config.toml
head_dim = 64
norm_place = "pre"
extras = ["capped logits"]
init_std_qkv = 0.0192
Each number is 500 + 25 x the weight over its row's rms, rounded and kept within 0 to 999. Layers, rows and columns count from 0. Numbers have three digits each. The size before them is the row's rms in percent of the matrix's.

# layer 5 MLP down, 832x2240, rms 0.0218, rows 741-831, columns 896-1007
099:462489531521511538553480535494501521516469516518519481526479468464517508561482502459481509501476438494512504498523484475517466555497513499515532485453498503463554488483532523472487496517495525435488465488473493528541497515483481520506475492500518496492486494502456558518508492460475448485494500467504495527483490493486478492508488474475
097:490457509496494511481502494474525479497519527502521477465554490511487481485490481514517465528479488507439501462522487495476467529504451462454493522483490514490482506469518465469478473467504458537483527516520506504510480502481525479553456465476507546511489456481482492544485505447509518514479507468505519464466513463526495511463466502540
100:484498520477487533514485510484509491535544536479514509497509503492502521535524497479498523542507508493446470508534479517503493471488541542524443512496493497562489480509493493533517553491489479517500494511538539523556486487488498519493491513498462499491512497482483502472525470487492518524477489496488485512525490505506500507546525535500
100:504522494461468504522500513544475529529486504494482534490486464485560532509515528455463447511547498514535490480503453498497480483468487530476503503471483488526505531503432522529481467487517490526449518430420517501505527489530460485535503523451478473527520474521487476449464546507519520505480475501508522500526464499477514503513459511530
097:555508510481506470495542465531497432500469544509503476498522482459549515514482473505548510465525533497498481489500484490515509441462501479490492425507530473535463533495527493548514491505518508505514509514504454522513487464463502520501494465476532519520520528486522488490471502510533452452544468496483511487513505504471518470506528429512
101:524536460498465526490473539480535524484443492495509509493521526508540520490485452478487521474505525545516538481542521532463488505486525507522501471479516536521534526476477491522538500469523487450527547467490530516480483509483502491555540520542484540512493501475544522535503484498497518442475512518491519514488533483495472502464478524477
097:526497525508480523522471502465524510483521485547469483483489506517554523532544529491499527526485533461487520479499488472501505523504480500507487481522494541500539466481470479468496521476527487515517514506524469509494456517504508537486452500509482523474486538518506463516515513496521492512504497518532523472481494466496535499459471512511
094:469511495505509515521465509512472513498459505538482481498500503483489518509484489486482464534517475529509514471466513479505514486491439534477540514492562516448515533500488517509486536518547475506522475511503510506496494511502511500493542480517498503524521489492498511513485476510503536517511485504493511481537524505518507519482510509480
094:456516504495501473483526499535473508508465489502519533522549519537465513513483481470519491511486487484544483506480494489511491490519489497453478468520524491489488515457519521469486509489532499495519524554449513469532519489496537514503522511523497495535482508524545494485457483538496462521554499493466477493504536530500567522483501542484
100:466526482505525524479503473522486460545500525495464523504511489493448520514508487478533532526517565533475495522526486487483542524484497494485485462539495497549503510459511471481517474473502499491514482486492494526452494506491471502480459495506521472521495508498526465466492505521489506473501532516464522472516489485495448563485518519507
106:521519472510513474487523502490515509498537475474511499476471513509522508477478535508462527495480530531506522503487527503478482469462527530551494516455548562564532475475476475479461506494532485484498465502450515492525481501498524470452496527491491485520474490477482507463524522503477476470495541490490516470494502460489474493500495472478
099:499566513512486451526519514490521521492523506496512496475503512487512473513518502540490480542511511471519479459488523500475513508511546541493526469478462519529498453485454539493512466512530507518539481484494509495493513514487480507467480501450497514501503495485490509498525496508512496498495495465489492504507503512554489491488532490527
091:484468490517499483478532515492521523524494460503489529478528526449521459509492525464530499508510480521529472527477476521512510516502515488528543514504507475471513495468526462494463499492479509528496447496482461534507518510499530520491510539465486473529510469479506505494490480524508510503508471508477481520519485560478479470480522505485
102:520505489522518467517474515529497487525476553486486494482498552485527474496485530541499519483500491454516484496463519530499549479513506512504525521477525494474467508498471464451473554522505470496516484520462512498515509502521487500486519474515510462511467455499493487502467537510493550521499520485534473547480487484477503485542485524540
100:481496486500520513484514487478490483472519486510543502522558526489472486522538514513477531520501501503521509466499517478497500510478472547487517529513497492460478476436521450492561490525497518521473535508515492508525452542502454521518492493500526492469504513467525510522530524514496508495499507470500502524501486505512499500474490510514
098:533512490483529548469462515522432540501500476517532513484490430524455531499452485537489498495533486482512463459484501522529479518494509514494456499502519482483516512517574495472478530541489506529504435541525472520492514481503519476494550489499491548491508495519482514508502546496512515506460518494517496515471506535519536554526482503507
096:452468536528515513533515501478518490504543464482490532461538471490510494501545501464472495528480526507460495502506536511493510520508517538515487531527557500486474477493522503505527493471494471485461527529518500515489536511473534504481495537494501513518527506502457496492524527472511488488472537517487493461478508502512470491455526502491
095:514492512517479438499545496522464507512501545469513509493486456508546506487523466501510539506514517481522450504488481489509519493530505516456509477512469514505520494514490479497498577553482484519545488452525504508496454498523480524504462513513506521484478467490545483457515484505439472467483516476511525531480496532480519466506534495507
095:528507482483505508492529523495519533533530493513488515459519512504439500471548493453507519529509514464504481491515473543486492501514504501543515484525502470504515512506485504486512485517499488485527517507485486489515551467456500518468468532511474540508481474510471508524474511484522511518498509477505531494543504495502550467496548475538
100:468496481482510496504468503480546487536521523468544479471494527464512495516481563513512531501467538512494522520503492505510518501487494509480542478504505502448509515465504511491519466506507532497492487535535492454518469470481499523536512491495551495443509534488509517523507525485517498478515484557530516486519511471489499526504523527494
098:538506506462478486454497538484511504505534478527464494536459464485499520463486502491494505521505482510469466487497526509513490491474512535485502466498479468500493530495503512484495480510517529517486488533474513499485498507483520500481465533514509484474534514509498518504537483512466501482489499458496539491475471482526490539472532514524
099:528502555512514519556526476487559466510479502486458536484511497490498461497510440509492510509474479438493524501535530477466478495502438487487490516463491488517501481474503552481469540487500493539543544487479500496488464469503498479533487496501532497495475512456484532497507469495488551525530527488521526448483513483498491460500532488530
102:520476523516550476501477522502556485543544502478488503511482517478504475505526460487499461498473517482506501498468452486513500507497501519438518518495469503456494500500465495504467517535487498486510517544543507490504497458492500468495525491536499503559524503468505512522506475532461446472529555552486459531487475476509485504554507484505
096:533524507503499464509458474457527506526502457518484503497520516520502506489466526482529513487477504524508545505525517500477442512418477503492507529535498461499518550486512502501478486485506460546520482535496494508470499506537525496465508478490492491468512504489453458510454496468501455501498493527507518459467462511557536511489516500482
143:477509463484545477488481492499484492485492472506554475476543482538450510515460483508536479508462466503495504506481448491441522524526491507534483538523497433514483489493500525503516510509473521507483464444482503470541465497503534522529457561484483508498551503474497493484478486520476528490511518481504497475486493501532494490488507497492
097:513545501531530516538523542450517472527515536473538447503462470495516489497509536514536495539496504517503492521505535489508521522470497487487510485477522470509532457494478543515503537528530475540532536507509504520475491449467490511506498508522521473503490523465539478485490513496471460516445505507497478491494486503521506509480516507493
099:505503488463552456516497474496497506510506452476480534468480472478471503471502537510557501490526484544498527512526504475517519528503487474522500490505510492535521519462479481527476504514464517535466513424498487506486480452509525498530506441482482543499484490456564499472509524501484538516468519491500484517489480481484465494450513481495
101:522495471483508539501475475464480492524489492536505512526528494498480506478478500499519426506513510577496511501523494502489491492447501498490504520504511507509540518512518476487491568491500511468456492511506485524459484454496509481526469503486568476473524540493523473532476477454491495512478550525470504509510454473551533475523492480509
100:522460488544534503465513478516476467467542502493533517497489528535482522500534496501499508470516498461444481494503486471553505482499462512512473531469523484496510512491504491489462519493491540466534500501484499500534526486462502538535464528528482533480517552501477497538559485454499499492471507530493505497445508496500485485479477480562
097:468481510487500502504460459488472496481484442446478485500476511519537543473448505499462528507472517469512454466448523508478513493481495489541459466520474466478557470488500491503517520539505448515502481502509514488503512549515518490508495513507474534507490463489471516485507507507467501508501499499487519490509486472530424545541495537508
098:480546490481489444491504493480507505485506514479518468544522507528504481493498497531537532497465518476515495525480483535508484498531488509488476526486466493475504475514507488481478477482483503488541501461487453484512498478520491506512509504482556540495502523560472505506518482476499451507482519509505479524487515496558439451498484500520
105:462506511484522539499528485469477457494495563474482478547490523492469503456475458485527531495504501503461491492504493530513499515476471514494505448504461494514515468497529534424471531552472505528518501514503473499506511471477486456477557486490481470533529486464442530533521491480498436483444528462524483501481518481497504494551492519490
098:477477499493509499547484481537537500541473409484479538495505501511485449517505491489492520466475537454527489502482472499513531469523505486532528513505446493513537491532506500519482502546516539543523492506489492513503527525508472467546529534479505513470483466512470483481543550524490481531496523463482525496519515495532469475510535495513
103:497511522500501522521500488511487523499453480489487499499521514491520469479491519493497481555494507494476495460523487534513504508488535493505499516449515559521476534514537510512527482488505482497477480513556473471532546538475485504421519489499469483461548486522515495481535516503533461508513517487455478482519453518510525507467496508505
100:508475489471526509481503477457476522484485510416547496514521491502500467503517514482477530463509540529421453505488459510508498469486503459518434504522545468532488518463535511491536497491531469554481488494552506473495508507505547506501501513539510530454530536492500528521515530467513491481536487526514481485476487498459496507511510500515
098:549496462497421495502508491527462519466522485498484509486536545507481509507454526465487485548520506498527469499501494502491547477515495502488517520503530473487479508515492530512491513511508447469485496476419469510465440512514484516560500513474444520493510459550486463496500518494525473490477517534467514509476461522416487452498473519525
107:550495523480452489567499532520526526501538530509530495448494496474497530481474470475490514510503493499511494525517492507503481460509510513513509493529527466498488461474550470526483553487496447524538485525538508503447491512512446487534494526549495513478527484528563504518520512560467498470496465506491496480531516498493512468523483464471
105:479527521521521493476504456480485454495493479502522517532493536554447507471567511493511492494457503534542480516531499520459498455495540494486499511566518552511491486497527478574537521500453529527499483436478540435455524473490521487449516523501505490494537495449531480445524517526473524486499529496515483480516494521521480491474509526495
097:571498466540553494516515522506499509506551536483516471522477511501522525534518463540541530509493509509496483503463526458536458497461484484537478483517508489522495491533534533450512469491458511495509490482511497471509517488470493499486491547487484471483480518497463527530512491524442510476475531542469457510513499506508520483484467494497
096:475511495502488530495472471520508538494507476488496506514520526476498511512487497463513505508495490514493523526458469479473496429508463477505476506503486463468508523509528515520452500531485497519457448518522516518521468530498510481487536528502495533499516506501533464456485508443476465489467514415492489522548478513508530503488520516520
094:485524527512536522551508515509490492532509520556491496492473503470512475509504493504500474494509461515487468509487498481468471455496551485498511522458464475526564527507480492464478480529477516492471491496455472520508470501481462511517473470447529496552470442488492494488510535487492481509468456514470475515468472481491506456501529514554
100:470519522504540505488476480522506509579505537521539487510516487482508481478506469501520508504495495524510485500454511472507503520530512505486505487508513449521505477478513511532469526497461520486550548490582469487512498507502500517520459539468550485477484498499479534486485508452504502497476511498486430466490488458483495497522473534510
104:508504507499523528509496503507475516509500511498541446513550492448537504514506492500471514525481457477489484551483498457519518518521512447484471481497484465490512515540513514504512504535512556541543507514521482527512515509519451531492484489458506484467506511490481518486528463510489506497519526429494464510536477496547514510482476530474
101:500506556534544540531497493484482549497477506497459532483434528535516520493491467473491518480536495557502509520528546544516478505512488473514492486484525503473554482541488510515464511492492489520513484456528503536548478481477510475527463505499549520492487472501498530467516525504489499503527492495500512581513492519484490504520518461465
099:476503502505486468492499514516475532458512521533439546497474492444524492471501467527479518515522495520530513537478532491500476500499483468532472492514473496493512514480459457487480503509480503462496454516486537491470494537479485520509504532518494536462513494515522516512458448525533487483509446524504494485561524496473498476519465496511
099:484491491470486511478479457522480493523520502498453471490488523536498481504532504519457525507545505449470494489509529506504505515507505521492488477495485502506516503514500478466492511440481517500523510460503516490476500547483518510521474516504426513480556493520474506486457512482492501504508515497477507549502525520518524516495483516483
100:523448503513486480508510491549497466501489526519526551506480470507536508448483502474505462478509519462502536517517474487540529469488480501522492505447484470488519511496574536518529501513457517464496502521495526463502524507476502473534514487528493472476476488535502432481548505519515466483517538530442468516476517508530488486480539538488
099:479513506473495535459501452493493432414424491520524477505482531544520464489486501538518497487516483547478498517508529480460481489487489498465496489546498502515509498518475519488502491479567456486502453500513494485528519510477511478493497469512495524480505522537478502502508501541477477540494525549489520492475488466494500504513484518534
094:506520480537475480513529489484472502515524532474519456528480494515458487487475473506493468501463565483500507488522493522504505497514482463516507473476509500482472528552565491520484496469506517502470508477492491494528520490520523551451521479505504518506518490503535467498527503464469512546489517508452500519508440525504489497480543485488
097:505511524527470500459504485497510502503493425481519520486466466514511518477474487495540479552470479449517487534496494525467493461489506519493540515491475522535480496502475489489479474501540490500527512514513479462478526542498456499485513518523495500464546461491504471469519488452503522484497516459494534508529459507493512542482495542477
100:558509508501460494532443490553470502527495519504503503501459528474498511506493508480476476530540525425505472492508501489499527553468502487459501539468533485519515529498534557475519509537513550472492503523526490545488497497495489506509486469534532556501529506537425501512494479535442537521515437525523515500466535532519467496498496436478
101:518481506485529471532515451554492499469479545479509492516522480522494497478481492491491474485498496465518472502536501485505514510498505528477496486490510481476478514497492569523492526507539466459484510559518528484520496494499486535492489524501481564489503483502506506524503502484534505496494495505505483489518486486494521522502516496476
098:504493465507515487502542567493554535520506493469482442544521526547489504515488498542496521526510466531498512506534486475515493481497454473499481473453494450532504508510530489515522476485531548491510499515490512424509495483502496497470509500510538466503513492468456491517494484464489514469486492513488473538492495510524486520533485497515
101:510514512489468533557472490498520516478524540457480474522521497487503510501505507454502496542512502512490492496455509511501500569504504502494498456516536498555497496518532498502483482481547473469553517485501531505539509529514537499524466489493489494471541501499568515494460481474492472487503506480495520484479513529479476498514472510541
099:479510499460503452527505479471519539538501492480443487521463497519463522506526507538498483511509525549436502489506509449515543540509525487517514524462530513489485483498507534469465529486481485468506469489471501481489470511533487494502482516456510480512496508501512519516482562460474523519542480538539530481509543494509545510480532435450
100:481508497540494508509520476489494547458529488496543526505507558457515489538483510527509501520502486474517507504480512514478476462519486466551503512486492548495499534480493473523491488468476508489500468466488533566470516484543458454506529511473513536509467459508469499514481492515542489508514528527511456541524493464488523470521515511514
100:524511526479490515508509506516480530514500456447497470500522493506528511517427521461541536474483510491518556517478532485515531494484509473513481484440513497460456468542504465485464563473437491490530498503495498524499504505541532506535471559521519482520487476498505474506492506463479489520553559475481506451498501502500445511473499507439
098:486473478482491502497478528520479467454499470477507517501483472469512487531521477523493515505528507485506439478489505475489512492531488488512509507466532513475484508524525469492458442519512500478513487503560522509514558512457518470522509493422528491464529490495520473472453532509505491506511519574507467490515508464484521501517483472491
101:471488490538491508489478472479499533478494491481458528463546494512526492471521510538480499517477486519506496500487550525412473521480487493519498500529489496516519497492485477464471503521506484472471501513509523491486534524520480530522476493440512484492468509505464518513559462499477495470509481484472486452519512507479545494486457553452
096:509515490490535515507488511558498487519535466530506494472531515488530489507475505466503504472503513484514489556515510508467531452499494534496538493501535485530512490520490473478477490501504528463528493488527510514550499492501471501471522548524527498534491502486446495482511480458503549542474484547466498527480500519461478495506502460533
095:490496499545510492486490499478481486536492509497471498495497520482543504523488483475485515502490506479506523540513474505485484492513508552505529475529528522509496503509533529474489498498512487497503480511497530516480546533461526507498511503497471488467512487508512490495505479507477505472500487528497509496470475512452533482464504526570
100:501515510529533506515506530436544476509494485506520467498490509519517508512509468474518433519504507521485505478467500478427501456458457502453463493491532515505501523485520478541513559521476466512473477493493495480482499498510489524525465466511505498541499485572454480468481508474504513482522498514490474538483480505505484574507484511495
097:499524543509476493506493508480482544482551490522477493478512458493497529541452508505495522474484461549524522498517516506530585517484506517476522516478488526490473495508439530490497484517473494474523496457503504510515493527496476457490473489472497507511540529522523517500505545509497497521475518501526493496514469505501487490508485475504
099:491511479450523499495502486521509503495489488490518515503526490472494501482519516508520502486515466501545509471465509476538542441471480452475464484451522488494539497494513522515468495513464516501489508520486512522540517522496449473537497497538487508490493508480446513551509514474472508492541501494453544490475529484516527550509487507528
102:526497537463487510459491491529492513485500490477500483456456501510509521515469477507543560463492508515565530537488526463486496528482485495497524516491510508507448468512522516491527504534463506453504494512487531529485514474506476534476498510457524492519520508492496446453523489517467517525490491498503482497528498492474522461514555459497
099:490489497553501463534502541493497494480483517538469519561504499503536488485521489510447502503521532495509510496511514516471532470495529556522524495505530532509497507487520480475540483490509501503483484517517514471491502518525530488529488495535482485465532439545485471488506527515549498525513547523509545533461475469489502541497524504514
100:504519532493485470524511528494490461521521511492489520522470507541505471443551482483481493517470520486472529495478531514474504503480514527508533526454547495491537512494506498518489536497497501455476489524486481489475519507486451457521505535511460499530501482531533462485481541476510514496473500513483492455518516520466532482517550481469
101:519476504511495470474466506550543526498531481513491512519489491485446486504494502514504538510508464497499495486465491452526473474505502528464536471480461506490510512523507488471508500489454518555517489506506536543509510484529486502487508482533496474476496506543507461461523474549525451486477459529465494541491521513537557497484495421455
097:520508520443491492549488484527492497486494504472512529518515499460531508479498528489568537542505503501513510454514476489489473484502537514485500465488480549487506503518500501501513509493498500527514518518452485499488509502490480490484494467486474528497553503494513477515448525541490502505501495507530462491493484523500481488480495496527
100:449504505544473524505492500504500514472503454500480455483486504491544537516478550452528533555502490448484457503485513528491530509538510465494465518469497507454505504512488502495502493492529507520507529505507490530514468523524544534503494523496530540460495549479478521524530451504504492483499454461521479552517504501476511524455454514478
100:537479483512504544530518481513544521493489484471520517453504529522494467482478472521531498493493513477501502491490500516486492453477522509548474504520528505509469506521491474549471511500522520473488460452521465537453469500522497495510486504504512479491450485500534498529508519486537516482508509528492511475469525450460476500501530537552
098:507540482502496517532520446507501505489501482501494472508505506520483528494467479495537498530508456446532517500466503507504507482476508505466488535501484481475465524534511524518510512482499554512514477493508493503489488503464483503470524522472540529483497460539483512547543513499470503503476485514494511506493495530491534497501502491459
103:512511496510477528486491519484543482502521523478475553478466497524468518475475495466509475474497451560484499472508531475517480503446474501510507524486494533541460498488527491495467488506514508501500482496495528531504509483520472517493496498504489487492452484498478547490493498521533526463505517495479465522518489481497472533484461485520
098:477507445517502496508507430453521532486461492497507497506500453545507499495504453499513476525504511534578559504458462489504494492477505526479494488487431517517512493458503499527526491524489501549499462523479501461460465510515498540501504467461487479512529522496522505495497494524496497495513545505490502531469497512518475479567533528508
098:525463516466478517521477517511535514520475525486513507459540452532508528466515455567523492540491493492480533473493470515475499538535511479465507550490500486526545497551513491474477506461501504517442542518495469495548510513489506504466486516496516509496538473522462493446516499518506430468525584480505546470459549518486507504542473506532
100:515502530465509508508504496499473544492496483429466480490501495512515522535486475496472505468508498499503507525527508507503478533488483492470508514525480516469488472499520494518476540460510538557501491513509514492515473469546493509488495497511497502521507493511485508482533531486490510507542499489505497466489505497523469501529548494522
098:508489502542502499484509545535524506543511497460500477444482488500495542521499471518464524489492473481513493506540521551497509536489465523516499477513504475499522494514470504534473505503464490543485523511511494535454511514497531493494492488544506529503512486485492510475456532498518523500463544468531519487483471497485489473534550488482
096:506551557458515518468467551450527505438486530530443513513506492506480516526529490497539490482546544451495502515510514460501437508464476534538482486493493471498531485482539457508463535557542429503499489522511521504521527495487503479495502474502482494468518513519489461473508492481464522519498550522471511480539486499501497529482479492503
098:482518522480493479532545551495478509497494488462549510434498540518478501512472491517476476517425525448498487534458515553541497500482503503456499489452514495527485473508490470521506528514503487537507492479510503541482539505520477510508492510504475486520460536522521501505508497502484511502484491525454501518479493517511431510466494492492
104:499462513475468541468501513490488574522458454477498513463519502523476552514490489547511530512489508496503512500507526517512522479481495526522490556468530510563506481501513495508526514531504474487497489466536513506509490522544535478480506514478492470489480537555526484494549453472529492498479503519501528506498498532481506474512510477531
098:552488527501464490526522507480521499481470503505440515495481491491484517491485480494531465497500476491472508512485491507520457438508514446513485533516469476568489494489512525466523534496556470520502519525548515552493478490510497548501509483511503484457555500560499475478493526474513493497520485535458517533458493518506519498513528462497
096:506493462519457498508501499511509479503515506524502511501508517481463525470479488492535517520514528515513519510538484568497499487513452525493521510481472555526504516485533501463511514520455459527526471494495466513489519474500508505526532519527455538494513500549491531500552509491460471500533513517466534508491468467473459496470502533472
101:516494495478481485507519467532517504494549482524506472540557485496488512515518506518546517496511506497549501499458461529536485507469525468494510508536478499521481510462486517467520476491521495504479474462491485503482502486510506497502482449523511484470473484529497541479493518507512524498490501463513484502498506490494519513486523497552
101:521491473495484500496482479528501536478496436542472484507512554491513519455483478505536446507492515513536516469520516522475489534517506446529498526490499501468492469510478472503511502504481508492516478533544493503542509505492502513507515536492484471541534495505481438555519513470480503480513501509530448491463505513502475516493491481516
098:490504525540534515537493470518480503503501525541479535463500543516536512533509503456521537476552470511471525483521495521514470520489534520478486498430506474474486496516497492503499481496519494518500497556503481520481490512515534500541450491491515510511521495470513508533510509500524490500471493459521512504516466496517504505499500494504
098:497536509492533480449506479471504503524548460462451465513497522532501510514465482567509499522520499490481490522467510533478504464545526485458530549514464506490505473520509495526488534495541485561486499492491456522468479475495487506465502491509480519499515528470505525532500480505478517476464516553525534531510490491499565504504488452521
099:534477434502507523513481531496489480520525511465506518509496497504514478473495531529515508478480463547500519493487480521540475488488490502489509497479538491498524439480488509509541486465518474467459488488497517499501485491500455479477515500488442482459507502514500470530466480490490497546494484480502521472502499537514508501493478497547
098:519520469502477466490475495508466499472503507506536537497491494488509485521483456502487475450509495504470458460471446494470500536520473498470484507501513503476503510506476509498505508507525518519524525515495469503477541514500492501500467528534525461504543470505487452507467496479509488478445466473497489538495490508525490523508520535512
098:503531545504511550488499511545539507485470502495492530483477507498520522482459517473547528484496490553554520486507498494547532491521517541523503537499513560497456517521477466501486506512480513525517490496518528475501503520505508517467502512463507467497503462523498495483513455534519500535508478433479522504498454508546481509523451529486
102:474511526542513442521515496483488494497486543445548492467515515495558482515503449511475478473499518487532528485525501515507539497496482494529500513516476502530521501531474498531490490522519455462487526497492497500472517480554535495488543535542515536519503511493461517487510506435494441540510476506509485526445463477503548512551510525432
104:511489465522476468527459500532520515509550485507490550492477511495515502522514520509479475535525510492521454485504498485486483484497529489470517513439536524517486464526500524488462522544536499515541527511527505494464498524496522497482456503495517477500516512492493497485491483532517450514480492553463541482521476475529482490524504482500